From a checkpoint of a small transformer trained on Wikipedia: 27.9M parameters, 403M tokens.
Each number is 500 + 25 x the weight over its row's rms, rounded and kept within 0 to 999. Layers, rows and columns count from 0. Numbers have three digits each. The size before them is the row's rms in percent of the matrix's.

# layer 11 attention output (transposed), 256x256, rms 0.143, rows 248-255, columns 96-127
104:542535518476459485501506504494518509508526465482508520464531458535506520462525507526526501477494
103:471494509529486497522520522487500512496500456507532497509458489521487487507501498463487478479508
112:514488508504509502519516514494568525480555474497496493465508500480454490425499444485534497468505
115:493496479454514537543498497493523513534515461494515471448514494497512493521463465487544501511526
090:504518502534514447454474498516494562496498505484517471479481494475507514514503528506476488489491
108:501469509511488564499523530539513532453495497490476510493458487501463503509483546481513488487512
113:504483450456523470496532462464496489496504492501466513506484503479525477525545501451519511517529
100:548454470560505521527513497504526508460464470514513484479487484501526512470513475470514474490452
# layer 11 attention value, 256x256, rms 0.169, rows 249-255, columns 96-127
100:515521476529527509506482509522567493503481512502516535501512503497492500525479509481520487494506
114:482512490526475510516497500496544504488540496478492448533483472531485442514495481520501488470459
111:468475480508524549517511507553517514539506479498487476475478513518497473508478451464508511479482
089:504474484488469476548540457485470478484456516476499508528506509497502502467490535466515440519515
104:474510542557506509461517466510535527485489477512514554539499475489525475516542550463549516491486
109:556447487502482486532544494503502486479482463534498491535460534449480495529512485484488535488538
100:507469533518504540517495517448538493505482488527504518514526464484508520462527539497531434499479
# layer 11 MLP gate, 704x256, rms 0.169, rows 0-131, columns 96-127
096:499521485465455492494510509472494488505495500482475514486501476506512526463496503521532509477527
101:526475500502437531492497535502517555573524504520494507458463512509544475495490517469514521441539
103:504539565492503501531525477495518489532489524500505470505527478516504510482453528457504502496500
099:502515501495467504520497495563464512507471459526524493547497514514465460465480507531503480465498
098:555466503508484502523516466495472491524517479509482484513472472473516447505538541499466522498537
102:511553531500505516468497487490528487540507498510493463533499535486480535528477501495445508488494
094:469485453512521527459496491466480513481513515499503521507523491564485515470480514496479452465509
107:477458495529508501528532492489473478476499548545460426521453517478499511533491496489466539518494
102:478497473521554539539513460497470472521532493480513532480485514512504560489498500496529476500445
107:473535497471483453527476514448480495467533475501508466508526475444467502507492550478490479510496
096:457516537535499498500510468439490451504502479472551509479518474442496488517511498529491491520467
099:502486499554488510501517531532466481533465492523499455497529506522511534502504507480485502496521
100:501491453516523545495496496445557485502498449483507511442473492491483521538492512463467528485459
099:488502485554517516498530552502520508464480499524502514456516515469469455582517517486489483465499
102:513467519513481530479477508536486497496504462501485484483532499504537524501486499513495518462557
098:485491517494485474490576461502462491509473545459488511453498530530469513510487516479506483517460
109:497452504492486530514479471495476554500506515509482509519517519511523491508498489498480464500508
107:530485498529501517525524554507496531468488513495491493477506497510465524544462505517521517498500
093:509494498519527479542534509513490476505488467490456504517484481510548566531523501524479525497470
104:455465544495545518560535488523500485497494541490495491535506486523490477506497512501501500519526
096:524457451424486441484465487495460457516521481515492538503501465483518534471493502534441485477508
108:543527491496485480523508472478507439504513518538419482505459516503509494532474500495509520505508
108:515554572510542483534465517521494467479495475467507547516518511498462521524474509526528490534494
098:452517479510489501518485507495499527474494495468476506500465494501536484574489505483491525513499
101:528534504435489483490483517493473450503445526549531486522516468527529504479507446496461482530498
100:533510513479474499510513495481491516448559506483509437502484467528525485481462512486539476516474
100:528455499505504476526497498486543516496476479523504494494493476500510511472471475494537548510494
099:553529553513505545468531468488504482538556484513504503578534509502517491472494464490517461458485
100:498508527513491488499490479500498496496498492485527474501505491549505461468476468513490515533483
105:519497483450483514516502509530494490523493509486512510482498506474510507519506499536522497481504
102:540510506483529468503497487494532526531489486461496495498518522491494507453496552475530508525518
097:524468461531475510494504544499465479517531506465507486495471516513441513449520476509473509539507
097:472470533508536525519465514562492482500510512521514516467468498440484508492505499501478535456512
104:489482493479495518470500543478544496494508498510533504527529461479506506495520492483500503495495
100:514489503503504511499518544515514486504483496493467500474509475525496493505503493506478424506515
091:532539497495525488487501497476493472477476520541541520490486504489472551494545457479547498517512
102:481452500462487519487523444510498510469502464523477508464511497505460496478501535473492481505506
105:480502473505467502443526546471481503482485491494483489500454476516499485475494508478495541542479
102:509508511494521521509482521480507513445492502480504517524482446508522505489507500467455526482512
106:478493534464511489484539503532492535529496494511528493528490485452476518544496480522489488491519
103:533490513534499485489492509505521494496537496510504483488464504541507541488486489491507497495500
103:513506491508541520512512515482509477479470493515484478517507538480493508549516481485472536540474
101:479454461499524531507522522513518493501528482471500551544495475494498469499505507522503511490538
097:501476482490490469502502476485463490480473493501534449532537513506522508525512576482494477532473
098:464474511499501491518514475480482532495505474507462465484462462463484491490520516484519494502487
103:493503484494514510541464524473506529490498476519498502502476517493516454475492511529507494507430
095:510485505499516518526481469527505487518522483500498513514471501506501520490444508478449493473512
104:514579539517489464516527521561515511484533499495492507490503489508541478530505513521481479494514
090:505508506490507530492464507539502517446473485539503514543474481536536504505520508502496488474519
105:523510484505467515499488500511484481505521494492515523522578485489481494470514480499517515503457
097:551510489491480472495520498512544494524476510471528568514488498503482498476490464513508469463495
096:470473508482505479504458523533512507522510512478502531480520524519477498448491478470486439517519
093:518471506535448482498474511525510489526491534520490470492498540544508520490502511479508514468508
102:517526486474533454490474488497541567515515508500482454472485566542530514487501465480535482509472
091:494531498487490457508530538468480508499500492491476481494461516495480464464521513525502495496518
105:462490530538468526515486495496515498512476521490473504496499478483479482500525529504550531470517
105:524478504524495466471482514458553481524475505519516491547513460488507495419510479489521477505473
096:490512460495456493495509434498493525493532496539526451518475501460462497537523517509488437540504
101:515434505491509502514478466470528526482508499532498525497519448501490474485485510485505490455479
119:557500493519514506529445506517488535456494499490525517483491503544474521515496441490460511491519
101:504503502518494454521536537480527514439487464501517512488497548524490512521500455490533518483508
099:517518526503487511453454523498529523512552530485502541532540482479521472540481479494484517543558
101:485474468536502502509533502464491519506499499507515540485496480521517482419533513497503497443511
092:494511482493481470483518537490515490521531501485476480517507475489530493460483541517526521500528
105:507488529448473446526468474486500454493480536526490488474492502489541489576496481517528504477493
097:484441477483504486479520468493478505496466487463446521502507485546516479518493491514476499530494
105:531475550444518491477556534451450510478474501510505504485459511498448507513477500493501496489478
095:492511503506516517498504512494527501479542487484536503498476519481518448524513499473562457484467
096:498484515458496488504463461513489534520500467518498461482504519535497538479496448488479458501512
104:508522545485492481518475492530492503489508493527491470486469487510472494481487493505506516539528
095:476477510480528525519489483560494535509482495537486510483484433513501517497502481492522506518500
101:529467477512486527489477560483516494469503488509538512480504506505528478470485522532499505505473
107:518491537505465493506500485488449488514514513537470555514477468500538524501511482503499516461517
103:537472486523505465511484507527541521506488526499514510469474504475490518478524514519538474488526
101:492498534484495517554508525457471515524503520475526518471500492499512528513510491528509461485507
103:521508463511482474506470533470476509505510503507498490491534496524558462501481497523529514461464
101:490483482507515537533482496521511496515493514509488484483483475511485585487486514487473476519501
104:488467513491489476475487466485528489542522524514460484426500515504515494528496515542480502510454
099:520466521510469495476536509533538459498531453501487476550466496472505504499463470515551525467511
099:500489526500481517466479512493500477531488528478487564472501461484489453510472502524482470472482
099:467446476490511487509512499553470494504477503487478523508526505509532492528473486492570507486519
100:504480517498506512515476495489523467507552507547451495491505463504519473483514519512514502483490
100:485492503521481496475512456523512481509513484502490535491446460511525520529503461482531486498491
098:504468492458473482496489499469528512484538510556518530499482517492488500486502485504508500501498
101:485483505497520532489497516526537455527553531528494495476491519481455495505503498487494531488495
095:471497526491497486515464542507518519484445511437498458488487489480494459533460502486476490504509
101:517539508473504493484503481452528517515494528494537525471504502496548516505498482516524498488484
100:436542474505476519472497536541530489453493518531483503468520457505498467498543492520464452526508
100:491484472463534488525480528507480483503467513489495512501495485512479486490532491481497468475501
098:501517494459512492518535504510492492513470568508492524512482510473464458516503494481447518490475
092:490540475503475521498527495492510501513505493489502506476513422465516536511496466477463523517458
097:499486500480519485472484516499514467502513523506552474518479481471479488521526509543472560489506
097:501517466520522499483524508463498464498527489495505521486450508462511480470547488478499512471461
093:524561528507461484501530470466463508511497538485491519497556447472475483468520516457497541497483
103:493475540463502496499553485477539484536543518527473464524524534473525516500532498473497494504496
099:527458526458527474496508519460529462533463537477490486518497527464476479481507497511461521508518
099:501478512468484522540468506496518513488499495473505500511495495534511524474459462504499483490518
102:521488476528444514519488475466456522446501526497505501493520540515478490505501553482500454504519
097:516477492445483480545519494487490572457506518533467515440450523519455510491492531503482481489505
098:465489492471502539495500482466525507469464489564552484492451533487490483450504480501507512496518
104:482489477490478514487505505470537498492492506535503506469495462481518519570488494507530465465510
104:522550470499521512538514531484469509562477504550488499485527471483511525528499514471514459508495
101:505490468514500499481465574448491500489496511470539476508508497503530503475473534510503478468511
097:456501479459470498510482489515479498493466486501510495514507544513498499476488489531485476460524
101:514492518512490507487522523506520504469488478503521507462474506507493512542493491474458542535495
096:520513513488485513473534468501522500520459509500471471499513499468480450512519480499507527502468
095:472507523515511478490491500486454482494463548498494457513498498515466531503491473491494465558504
101:502515524504533480507511491524486515495490487527499506531488484473487503524542534497513494483418
099:469515541533487508529500462460506485506523543502505487475477478524537492535473509459497497481529
093:491457507488500558515510503468504482508501502490449500471474488524452516479501491508439483546496
100:505507509503464512502532539525492489475517552536507489474480482532494478491523532524528533495497
098:501476507539498528524533509524511485487528486444476483540543537499498535482465479487505506478496
095:498528474503485512482500520559506526481501519473497542510470521517501520481502500488501524470526
108:507557490473492532481535480501506541532523508526474465532461514538462483532490529451515508512532
109:486493487493503504450555493501544505468531503548536467517511499503471464501530528511491479491483
102:516463465489447534512497475527504463497530526516516491489494527514455512468514521487452511481543
101:541424449460507487473472519454450517497526506542532477552489510520534524478489446476489489536482
096:499492526522521510476521487487503492460501537516480463454515507535498521534552442470469505501491
099:515475489491513481497481496491470504524484466498548508489475511473471476533471534546516501508503
097:493489518510478500507511494491567505491527490488496510560485507510517521456462521517491502491472
096:496491534486530479468487508460491460448487514477492487512492489513519519482515517483506496491502
101:518469500465489501470486460469502502493471477539492498482457522516477516524482477545522487522511
094:513525482544495483515498490525467481543501452528468500497518482496450520495519497531480517502507
099:545487482502518509466499506479470470516521484522539517492470448540489496474498465515499467509463
093:480512466524478555512527515496484476485503545505573560483536476474563517497499514494523455503518
100:504549463495507531489465439505549521490531534505486475448474473486517455489496527472471524518491
097:507506477535453498493503503507485504518533479453481495437520513511468504487517496474558514501522
101:470498532501459513501526474524494485495497564468537488513478495494465512507535520483532511452536
105:426516499484521542526498527478487483475500508454509524524459507465551511572465492501502535513486
105:545505515548476493473500463490466534524472515551471484500471498481474506473470497517495478515526
096:497532489485445511507487498542491516479534519478512513466523488514468522498494520490504507534487
103:504480512530465497479505525520503488474558515462506511534473481524504495509492473547476509490529
# layer 11 MLP up, 704x256, rms 0.177, rows 0-131, columns 96-127
093:498496496471526481495483465515459459474468500473477523511464534513519509501471546498512473450452
099:534460490518500519519519518507457525531529516472513508498536532519553508530517472507514489490494
097:506520505483460476453541498502543505530478479493541531475522488530494496466496498510483446534520
100:530519457500500513483513530480461514533546536529508502500547526514524531451515496444529518539511
102:549522498523477515506512496499515477508512479483482481478448503480455475534518458490542533460452
097:533532530502508472505475473446530518524486527484525463481488511484457541506509526472486492500482
096:491514504459508468496496498532514519514476493496498508477488462480506469513503506473522492535464
100:517494465497502499481503522520531465558491492491464537472474474476508530519503504460527514494482
099:492502567513484501437496478534503514530519508517483507534535489534530502471502473479501510472529
105:508485514471509520454485492509492504538490502509518500470544468534517493511465505486474541507492
100:536470510506489487498529496496434542497519513494506487537498516533493533468512498511507468511477
100:486502508485506492514528502506521519467487536474471525460469493525511509531528442514509532460494
096:484506535472508523524524492495505559489520494503514482483492530502454506486531479483524521492478
098:515537471504515559492457516507496503500499507470465528512519528529482499537474482490489509487457
104:520473483476514498466474470492502517503467507474475479512437515502535501479507520506482484442494
094:534510505478509477485462464543504503511504507476487480518502515508480500518542472485464520513493
125:543460493500509525517486502500479505457500502506500514491495494460513507510508469510507451472491
104:513524544482506509438504442506542489518457516534510523522494497500506526527506488527511503495515
091:502553508500488486540502496518526514456502504490479520510513485493489517533486478543498556489458
102:473503497474468544520509501541477538469521466470491469501494532453540513538560491499476493504505
091:526508489455521465483444528491499536499522510520508501494530511532524512520483515477503474502485
104:482483501523511488485547514514481518488493478464579507461532447536485537467498513460536475478485
090:506536517485511486481542499511514478465504494515489529517517490464525459506511519514490515511489
103:485509444534523498500506522503495491496509501484528517520466493525498513531497530549534521534491
103:471531517476502474475464485483442549539518452504466525510513515443535503512525485492490496529488
102:481496477515503540523490522477531465491439496535464538478516493486479485515518493485507524500513
094:494496486484495528525500469521500480525465461530497521471521482492477494495536478539484484479479
094:485485477492508512487526501471503477496492446452481506490488513466508480495522517493476502466472
102:488497517522488513496519513531517520472545517467489520509508545537516508542459515524524529499507
103:505517505512496487501491515535453550495497507521512546469532472502479515473511503482474476501464
099:481519530534471516554490516532485506511536509518454509544480474485500510500534551520480487487498
106:530538491487468493492489500526487492491476516513504503496493472496521516464531450463520497509493
098:496534518505484477495469520508489478504493506535522498510478491498528502497553519522489502542497
096:514508457513511527489554465508561503496464472526460525449518516517469513508503485514473530504511
095:464500475509500485455531479487493506469500495517512501502488496514525481500469516479518500474501
089:500532500472532503544493496478504477493500504526535516503475497503501537452502499493533480490517
104:504432517490486519496510508504546477495533470513527435525517496483514497476517516529500463515495
098:469509485465514506555454543498508532505485501540514533463511529483500476480489515503501508515546
092:466504504511472501482519497468492471508533506547516480491491513491506431508466506507509479507483
099:495483522480507499527545514494504513485541484509459468503469505529539511561522528522513502507473
108:479563478497486494498523503529516470528509506516501501481495516529503489505507522536477469495474
101:531509455500546483520542493488487531478520502473491465481505466488448519549493490485504471498540
101:508476495500467493479507493545499512440513542482511523496473468526503470507487479536520521513484
096:488473494510501503531519488487545475508503484449518483532515503509516501492461513503478500520481
100:495463490496501510501468506539514497514556504474504528496515494514491544505514491473505575482494
104:510531509548523466520474479477485488514493501476439470504479563483446490531491517535473486453490
100:512515492522525503520529427526464464511483510513513500486513476459518515541484490504499528491509
102:521473485503499506577523523506495464483507512478500491509505494501489521520514501450483552504501
088:512509497503502471482477486478495495513519489510485490431548464480549482468461502508463520544479
099:465549468503501514474499514463481491499468489484475500574518490467542466510504482467481479499501
098:490492564501517484503503485500590503512445494495532468484513490521489494465515486471543486479472
096:482521513517493499500508540504511518473450524530506497480483505501535476521499541498499516516495
113:505488503477473564525432515509562505497489521559474509524541521498478496508524484479469450475440
103:494529477509501530509474479488481551451497508503514497484487461491506502539503482510527505481483
092:470498530529469483466546509455489493477477551509489538497515514470538474491464544523502474509498
104:481502481552512445496504505561515488534517496487488511501500495485497501510539468493463482531498
103:526506498493509516453507530486486508513531497492531453469518506537482509500531540514517447490528
091:530509510503455521481508491553486487535458465491517467472524513519482509528506492519476520524506
107:538527512548520469504495481476463490545472521510527524458552496466517500462553500478462549496485
111:478465485547512493481506469533522490524536542541489464535537506467526494499490504509512487497462
098:506507498480489496456543513500468471525505481551503517530518470519484512505482527533515510543498
101:474500473522481477515511467516516524505493503466528506546472515510512454545505504483513565495553
104:490531499502466509470549514474504520490496482470544484502519497511480481516413477473460467487546
096:493498480490524507473472477496530488454487503496505527508512480505494502513493463517483460505465
103:523493533472454454475471466523460490530496529511492523530514508505488490543492500471509488536488
098:465526501496500475515504492461513494536462515468498489486480508470460551510523518433501528517527
104:454502458504522527538475501520544497512496499513511514527492498500489486480476475523510484540496
091:479530498533475473535511499476501514492517528518520451485528482511488504502473500458490562524510
095:470516510488528517485508496513489478511486503458523508508540527475529490509534485508526548533474
100:493510534509527504559463477534517490512527512531484512484509454529480501475505467506496528515506
097:482586541527497475511494510433480490534521487486573489532516497456503469496457485508509463473525
100:464491484485442508505500541507483519478516535502506522456539521453497450455490496453496531525505
107:493473498465485496516532511526447504498537502507497520524525505490451509490497510520515511510464
111:511502506510511468487509491497542443485535509458551496517517509465547475454474491467488485481508
102:477465522445517473547459475485461485522501540505496501469544488503496481521526495488505482458474
098:508528486500492506502506494519469501460522526482496489502508526490514461505509516491506477481509
103:515521512517522482506540485468512448515509496488500479516467489479461498512532531486510487486510
102:502514499504526487492501564539485498452491506505516438534466479514499511488492496528539463524472
098:526455493487496496552497518445553490487503510454486506555496518478465485491496488507446497502483
101:524540533516480527507490514483489507522513489477504536549486479531536490515529518568505545517471
102:510534502542487454473483525493500473513535535426494538558517493500507484522496480490501479502505
103:478518473503442445521503474494492492479501486540502509484518475464518533491524491540518509476533
096:509469511467486485467521550502480528503479534496455504495524492538472504525554521552458490490472
103:494585523466521540483456523523472512504509538453505486488492447509510519543526490509491519498493
106:502482487473477520498483495510516521506541480502522478478472499552526525471458531455494500531471
101:489462443523504535455534495452474470536495513488513486512496517484473508527515514526535530442537
099:492527470545500547464502523507477537487502495529520475540493505501503515532532498507497539500504
103:530493533505484511512443520484490484492494505457466490507511526487495519504467528490516529485521
100:493553499480503474532458522476521487480495464511502505512509500482509513541495506499547543500491
099:450503519516537502542505471495515534560484475473479510471498480487485462527509515465555515490463
087:545480525527531513491471483494516473504481466520517486475490500521446452495512471535525493457518
091:461525511501502494500499509492560507472486515455516586470468500510549482514488478483504501499457
091:531425520494523507499500497516562501511564504479503449485497487493529523492517496497517459495491
095:490493529455502517460532502505488516458506507491471502497454498495469477544490523481471490504558
101:508506513504512484520451537516509455552524461528480516489475443505541495444511482515456521477532
098:500485532516545522522497527469505484481466499507494519517502501510456508550447469532474500490504
094:493458493517495468484502493509526481476483497515468522492515489497545476497484512463502522481535
103:462447495481450482499544530475487534514501507513509495546529489502504500507509554489487500529474
104:516531425518565528529536558531496489518522498475502506526506476498524530524491462494520514531497
098:480523543488509511505468498488528507502482472523515459514510484511504503479467511478488487497525
104:499482459514478504551512525484515520494492513521487502510523495544516514470469504512505492469496
096:464556549472462510520532488523445467536531488533516584524535514511489507509498497483541500511508
100:495554539496464513468520433534519478519469511517469524502460509521475518494522538508524561522492
094:545523511528509489522495500472517527511567484505515507528493483477517464453543467545480504520494
097:523492476490488519494515504496523483497505491508495479521526479518528454510562520488494523485477
102:515513517521508487493468553527513509537528504520467503452470546526513492519464513507490535521512
105:504501506488501483509515529521426488498490537519495453514484496521535503484534470490531490480496
101:481503531464480433448524466477480482526544478506484484552503516506478484509530470478484474441515
099:441504471538485465493512519507461507513517553501517479489505477526531514526527511492492509532494
094:472524513494481503447492502514448473522484485506511501509500493539492498419492497534474500540502
102:502478523517540540508502462530514476541499507499505511533532459481489515543498502482519491501478
092:493424477553488539481500539529497496515571492473492467561533525512503568477497480484496509477501
099:519509491507483492458498489484477531486470506505534508476534519476491465502495521462509471469488
109:503490496464483531471458511464499486470489535487506523470519491511474509521510495489532484497483
106:526491476503488473481571508524477481464487486521474480492469472501484513484457517552515512493525
100:484477528479490559493490537496517511496522504529467502478521486516471497510487514496467467494573
101:463489504474535473518514484515466467473469498477550502460487475483499485541500505504491499505490
096:508517489459475509499503492509478486540479494490466531504536493505532485482562507548461480514515
097:513506483483504527553520511507510509538507498498509478544481517500421491537491504529484489526486
102:501528522502481485507505496480544485493477478458484465528501501447509515502453502473522483475487
098:484496487485519496521483475556569536544489475515502557553480521495519505484527445490550539514543
104:480505530524534490565470498499519510529474431494493525539484500528503514534514559492474478477469
094:496484505465494544529494445505459508503495510518481531496491503494484546465515520522511504471490
098:490525447493453466504529514488499506487513486478475493542478464490467469451526460524541479499495
099:500483476560480500509498471435502455488489500461489506498442496469486510485495507510500508489479
101:466518517489492507484474483554479475482478519501541456472499514542522512467551502477484542504504
094:436463464472447510468501457474507558503530450502481473486497541476490453501523506469549510474521
106:485496493507550488491494504479520529515483494486511492521470531502526499520482476499455521495564
102:507498457461495474538489522502509461478502479468535536527495517510515509509483506525491483495483
104:527478520501511510492473467511530487503475470516473506471473546487493495487508479520503506495541
097:514468478490500493508511486496495465488457486494461508483476498491514526513505503498508502493531
102:537483508431526512555492483519539461499487516470454479557507546478510523485508516516480515485493
# layer 11 MLP down (transposed), 704x256, rms 0.171, rows 0-131, columns 96-127
096:509510485505501497530486469514512475499509529476531519514492487489514488524486468477464491514501
097:515489500455512494490534573479497444515483470494480488457476535497523508553537519477502504459490
092:513504484468498512502466500497507511489518518489468501515555480508529458463500529523517504547460
102:498500506505522502517551524427495503520486494520488500501546488500476476481508512465494483534497
097:496500538503501461497509527539547498516465469493507471466523531499503510497496520502514471485454
098:506515474491490509492473503543506460484539505512475534489556501481446504521486511435476479454473
096:554507492513500486472470466535512523471475463499514503483516490499474535509521521458535463485522
102:483507514492520518519502514533527497505502472507525497456477493474500555523522496475542516496491
101:516504504507461485485544522503484486483482528487471506490511497480479463482488526511434513475590
103:511466527515492552476505500484477481540496502533481468491485513543525521534512481523549499479498
099:534472498536508480505511479506478510517467499464513485565463502488527511503508461472519439448505
098:527525498509506479508500514462485540500463453517478506526518484494519509489509538505520478519474
096:508516502524479494590510516476513531491488479522489481556497522555489482509462522499496507518487
101:498544498497542506461514545560571532444487496505482505535515517498468460503511497486491539496521
100:464515526516505455493539488484499475503482489516488500523470457474463471454509505501519485490471
098:500502517510547501496504451495530571511496506494463509491503476500515500493496510506523476505473
111:528485480497511480505495512498502515504516517514494503529488525474526479478485514485517487529505
103:494515510480467494507503489491479509511494468528465487502517520487472501492495527487496521511492
092:492487511535517496559558500497495513530516474483482506515511458469481548507486490513522536526476
101:522542504513476541502485475470507468501515482518524497479493522529512492537490500526488481504529
099:517507494506530475548522488468516450501519493463522490464467467479520501488536476525546511498506
105:507483494548536459478525519488513543503501510476554483466505497524518533492523525503508435467505
108:473491460504517513465501473470505559508493557492511482501490517501507519474508493484514514478514
099:441503518541530502482527491477553485491477466494495454496477543509514491475480485529532463515485
106:529498490487488477434477502507464482509521449503502529538516458504464503480512471491494521503472
101:467472503529487554536496512485520485549539523512540509478529509496480474492525492454503560522533
097:495514472504457499495529488477526478520487495494485501462492493498440489538507526490504484516469
097:518471506506476475485508526523536475473412488488530495502493511515476441476545529555508512498501
102:524457503522472497476518506508461504483520537511537503521499504523486493518492489532461508529497
100:478521514500505532508516503475555508512545510504470456539516491481502493491494504492533497560538
100:528493521504481497483482506545509523480548520466478505456496501526507510509528494525519477543481
102:542518539496465491471516516550487491497523452486487493506525535532485492503459488499523492499498
094:510490514477504477480483503474480532515506512536478560522526549587448499486456481510476469490493
099:486505499537499484489515448530485472508522507471482515479491499506502485470515530499499497548568
097:517482489473476493518473506487495502494485510480523500554493521517497530487486547529533529502498
089:471555508449461478487487473515476494488492509538505482488487510503499543479498497491529511492514
103:484505535492492551513518532535519514451471520507477495479496505473517512486481539516463489531521
097:485509455506473498487485501489462516518534541493513504521524502520497499485506489514464495509488
092:491525542501494485486457505484455490502495548492492540508517468476519464550486498550539511510498
103:462530505485478484510538471510533490502480492500510531521501506456476499511427502472474482449525
104:451498510479488518488463512533512463485460473497501520497490510519518474506556504493461504500490
101:500530505488517517472479515502495531571482479514479472508521515496476543513489494523523511499494
101:515475453487512532489490534531540457509501503494478479469490461473520514476492524502489466523523
093:443449443509510520535538469519521481522494473513550458480529533524530496507470506508514522487426
104:517514525499469495481518455539523488507547508508470543516524489478462511507539526484532489437496
103:526522503530496535518453522498493459507535494435475472500502524485480450507488526519468508442495
101:503456509516511521477498434480495481532504478531481516507504493462488480492480511526449514510523
102:532534533549508485552483547566527484468512489544508497484508500485506484527457501478468488495492
091:534515487490489451486504480476471495473500498497491470466507523457508462525486523529507502558481
099:504485491501490532499486464480515525532498459465472474478519482462544503498535517539492501523483
098:467489479494490479485490453519499492475538481498533494545481546465501524542461473547480487522503
096:513469500499531466482509548537444487538512485489512531478467497519498492447518496508493477493507
110:482484506507479506525517512560495513517455520542521483491478509505536500501527491519487503496483
097:480468525497457475487473497557497486481517503521485520524436481476531513499516521528538485555507
094:518499519507522492499479524485463484497484493495487463439504495535512514501482481528496461493493
103:560516509549483482496480513490530480525513494516510497491501502467512492477459517522466483552495
104:483514486484502543459514512482514495529460524498494469465521498486475507477534521489475510471507
091:499479536482519480502509507519503505469487509487531532494511478512494477541532512494522489490488
110:471514457535477518503474497478480481509470530552504503446483475507492507495517535534518519524489
105:493495447537498489492479477525533499540517515505527510531526489491500507510481522510520484506479
100:485520526525517496517496494467484454467484511484494533491573494453551510494498479500515501498494
102:540438491478516531517513552489550497508482514467507528524474520482534498475511506493512506505492
105:499474534469501476485490544470471492518480488514510505493459494469486469495505491460523517513507
098:486451466489514520473530477504477501471528499529526507490500515486484491528486496514500476530498
101:508510532520498448531544467469467461538501474492541481477539485475492512500473489482497540502487
095:497508457447532530469524516497482500481512500498519466478490492507496518469482483494528494481521
104:508517484489572469512510489515486514470522465509496502464491518491510505467522500512550501500495
093:503501522493486496555463437512527500533509475479511503518511475521473484538486513478477487516536
098:533488519548478478462491498514486494525465489522511491489486473532505488537516501498535490504491
098:467492507489469476528467493486536502522543516500498553537519502485460489489522503512480504548508
097:484491480447461475494505516517503505493533504478514493488500556507517501499478531492507516447492
100:493501500471450463506538513506490520504470482533474457536494532523529483550494486474478509525482
106:529491544460472480482478485491498557474472496510512488488489496489487473524556507518489546460443
107:511470534529496513527504478484564494529542476445554497565531499512509493468448489513472466488517
103:475513516473509527511442499453553472501463518456510498478516489533471550511511490521531456476486
099:506489507532480500490534486470539494495495526497543503504476535495485505491454528546469496515538
099:538502496538507518503528502521552512496525576505504490487491488490498480464511525498485512506543
100:508495496487486510526550540491428456495486520463510452512488453474500543467487501508525467514495
097:480497501516521476475504506480510504489508530470494494527476545473513479521484501501472538527458
106:545484487495516502489495524475497480544513533534510521438512481535507464495469472505526462501525
103:484507525465497508520492505522469520489468494508482522479463491519503477514512521526503537499513
103:478510509523465502514491473512462515534521508548517491486515541481482527532513506487516491491481
097:515501483473524525469528495477495524461524510485540485561497539525515513563517513509508513530512
099:469489506539528493470507501484525529488534483472488497474457506509480492517511497554472476513493
102:513522515510497468494489524539507499479508535548519465562483434493514543456487528496453505493468
104:514498545505530480561459535531542509441457523475491496508520474495449498497458510464499514515494
102:491510501525528548482495496494503495535526490492524522480497494482460508500558468548497487472512
098:532470504521537519496494502507494489517503543521431455493473540492534508477488491467453496501491
098:512469465471532523449502485517507492537513496494472503461532515475460495464540497504473506515508
099:499515462509522455495502505468499532510505465451512523479521500482510493503493529493517530502545
090:503536511483516474550471472468496503466490469500513536519461519473492427477506458516516484468509
092:520482493472484497542493491511492509536467471502517539526478517492524453505528475525539468515498
093:510488465493468531513506501469502521527504490473509504475507492497470486523522459470487476484495
096:530476463534517509499473496507495517479521472469489508521510522541507515521451504498465491477439
103:446517490501476491544502531467452508481517502495496503509504489539490486464444509507517466500453
095:527501512488545526483489518496511507488502506447473495521479485506499490518497484498505508509496
097:501526481533496509483508526479507476526518543488504498460508483522509481516467508524481492462506
100:535486520479458513509495487496492516509478502474504489489476564495509528531532508527477491486540
103:496509500504469509519512514497453501525522497473530543492444502529533465507526486539498528509458
096:511526515518491477474475499459513523458514481483486504519532498511547492470525509515511491488523
101:525461492450552495501478475499508509468514488479538466551482502532503505475530516513485490471552
101:550548518522512494479476557547527517493521517534541537506543546478494451466475485495542485528518
099:511557533505483485516523480500562493532501489507457501495469508499490510520549516508498474521510
095:490478510547514483515498491491476482511472526493540482504513509531503482525521521489555508478472
097:506488489512535516512489547458517526496501481466502509509504487523512534521533483471498496540471
102:497473553518484450499488442517527523494537503449504495495511491477479484522455520500513492459500
104:498474483542502496494466527499490527524514530520482498482509494494493516507511474515493470502508
103:548473513457486521503488498544490522520504494522496490492476487512468480540476469480496512485471
099:520474498504536530495523487485515548497506493451506496503523467457468482494513493517509562489461
094:471494480511500511484542536537507467486511540507463504499459471532469499499495501436460522534429
100:503479513505526523514487471517532482491525530529493512555532504514475497542487525515456529498452
099:476499536512520504515513482512501501554455501479464497473534500523515529489496505498502515497531
100:528515530514493494490506519510501506507497501484545517543515501467496451481522474517487529483509
105:496489493489512489510481533496443507481520527485493538511547477513486469525471511466525488494540
105:529497476477498493459512492481488506489491521529516484473519499499494506530472469504496539519480
099:484513489455479513492554447530525477493519489511511525478481501549438521452508513483477507498492
097:523491509464503493513442506551505476493498497512539484494488507509549531493491472455483491500503
092:473517479542514501446426491522506530508513502513485509518536510477537501493469513499480502522552
096:497469508532507517520534496483510522483527487521463524552493485489463466508475520538485544510515
100:539491488516480479496463512501532473496483495539530504537499515485511499508510526539495481454518
102:527473478490480464499422468490470498517515524492473496500495491487537484536471485532493499484503
104:458459456526518473497516481517526499503522501508505510514512492507527451450485470508517496512565
098:490514493509506463457507472464527499443466486500481535521486509479491451502517557503491465507500
102:498475502449476555581511463536535494500436506500502481518474519525498472468553529510497450484510
099:472517514456503473518491507524513491489494514555503515519479579502498490485506498487516545526513
098:493488490498510463557472503502524470470491482488519460476521487502517528475485532500470527526500
094:500475502507425534468551515538510455535500527502455502468506506496486465474518494522484527490518
102:474519521504502452520505487519523494509492477468500481481504517466453490517461507467498501508476
101:465499489532525493532560528522511461538469483478488530477503478460484515503507526501479503509562
106:476509491554496514544477453499511487473495501509540449487486526534527452528487460526500484523545
097:512529526529509497496515489518535553524492470464501538504529444500483468502477507543535497498538
102:505509483481491529515517496482483496496481484490482516513479534522506419529518476486506529478490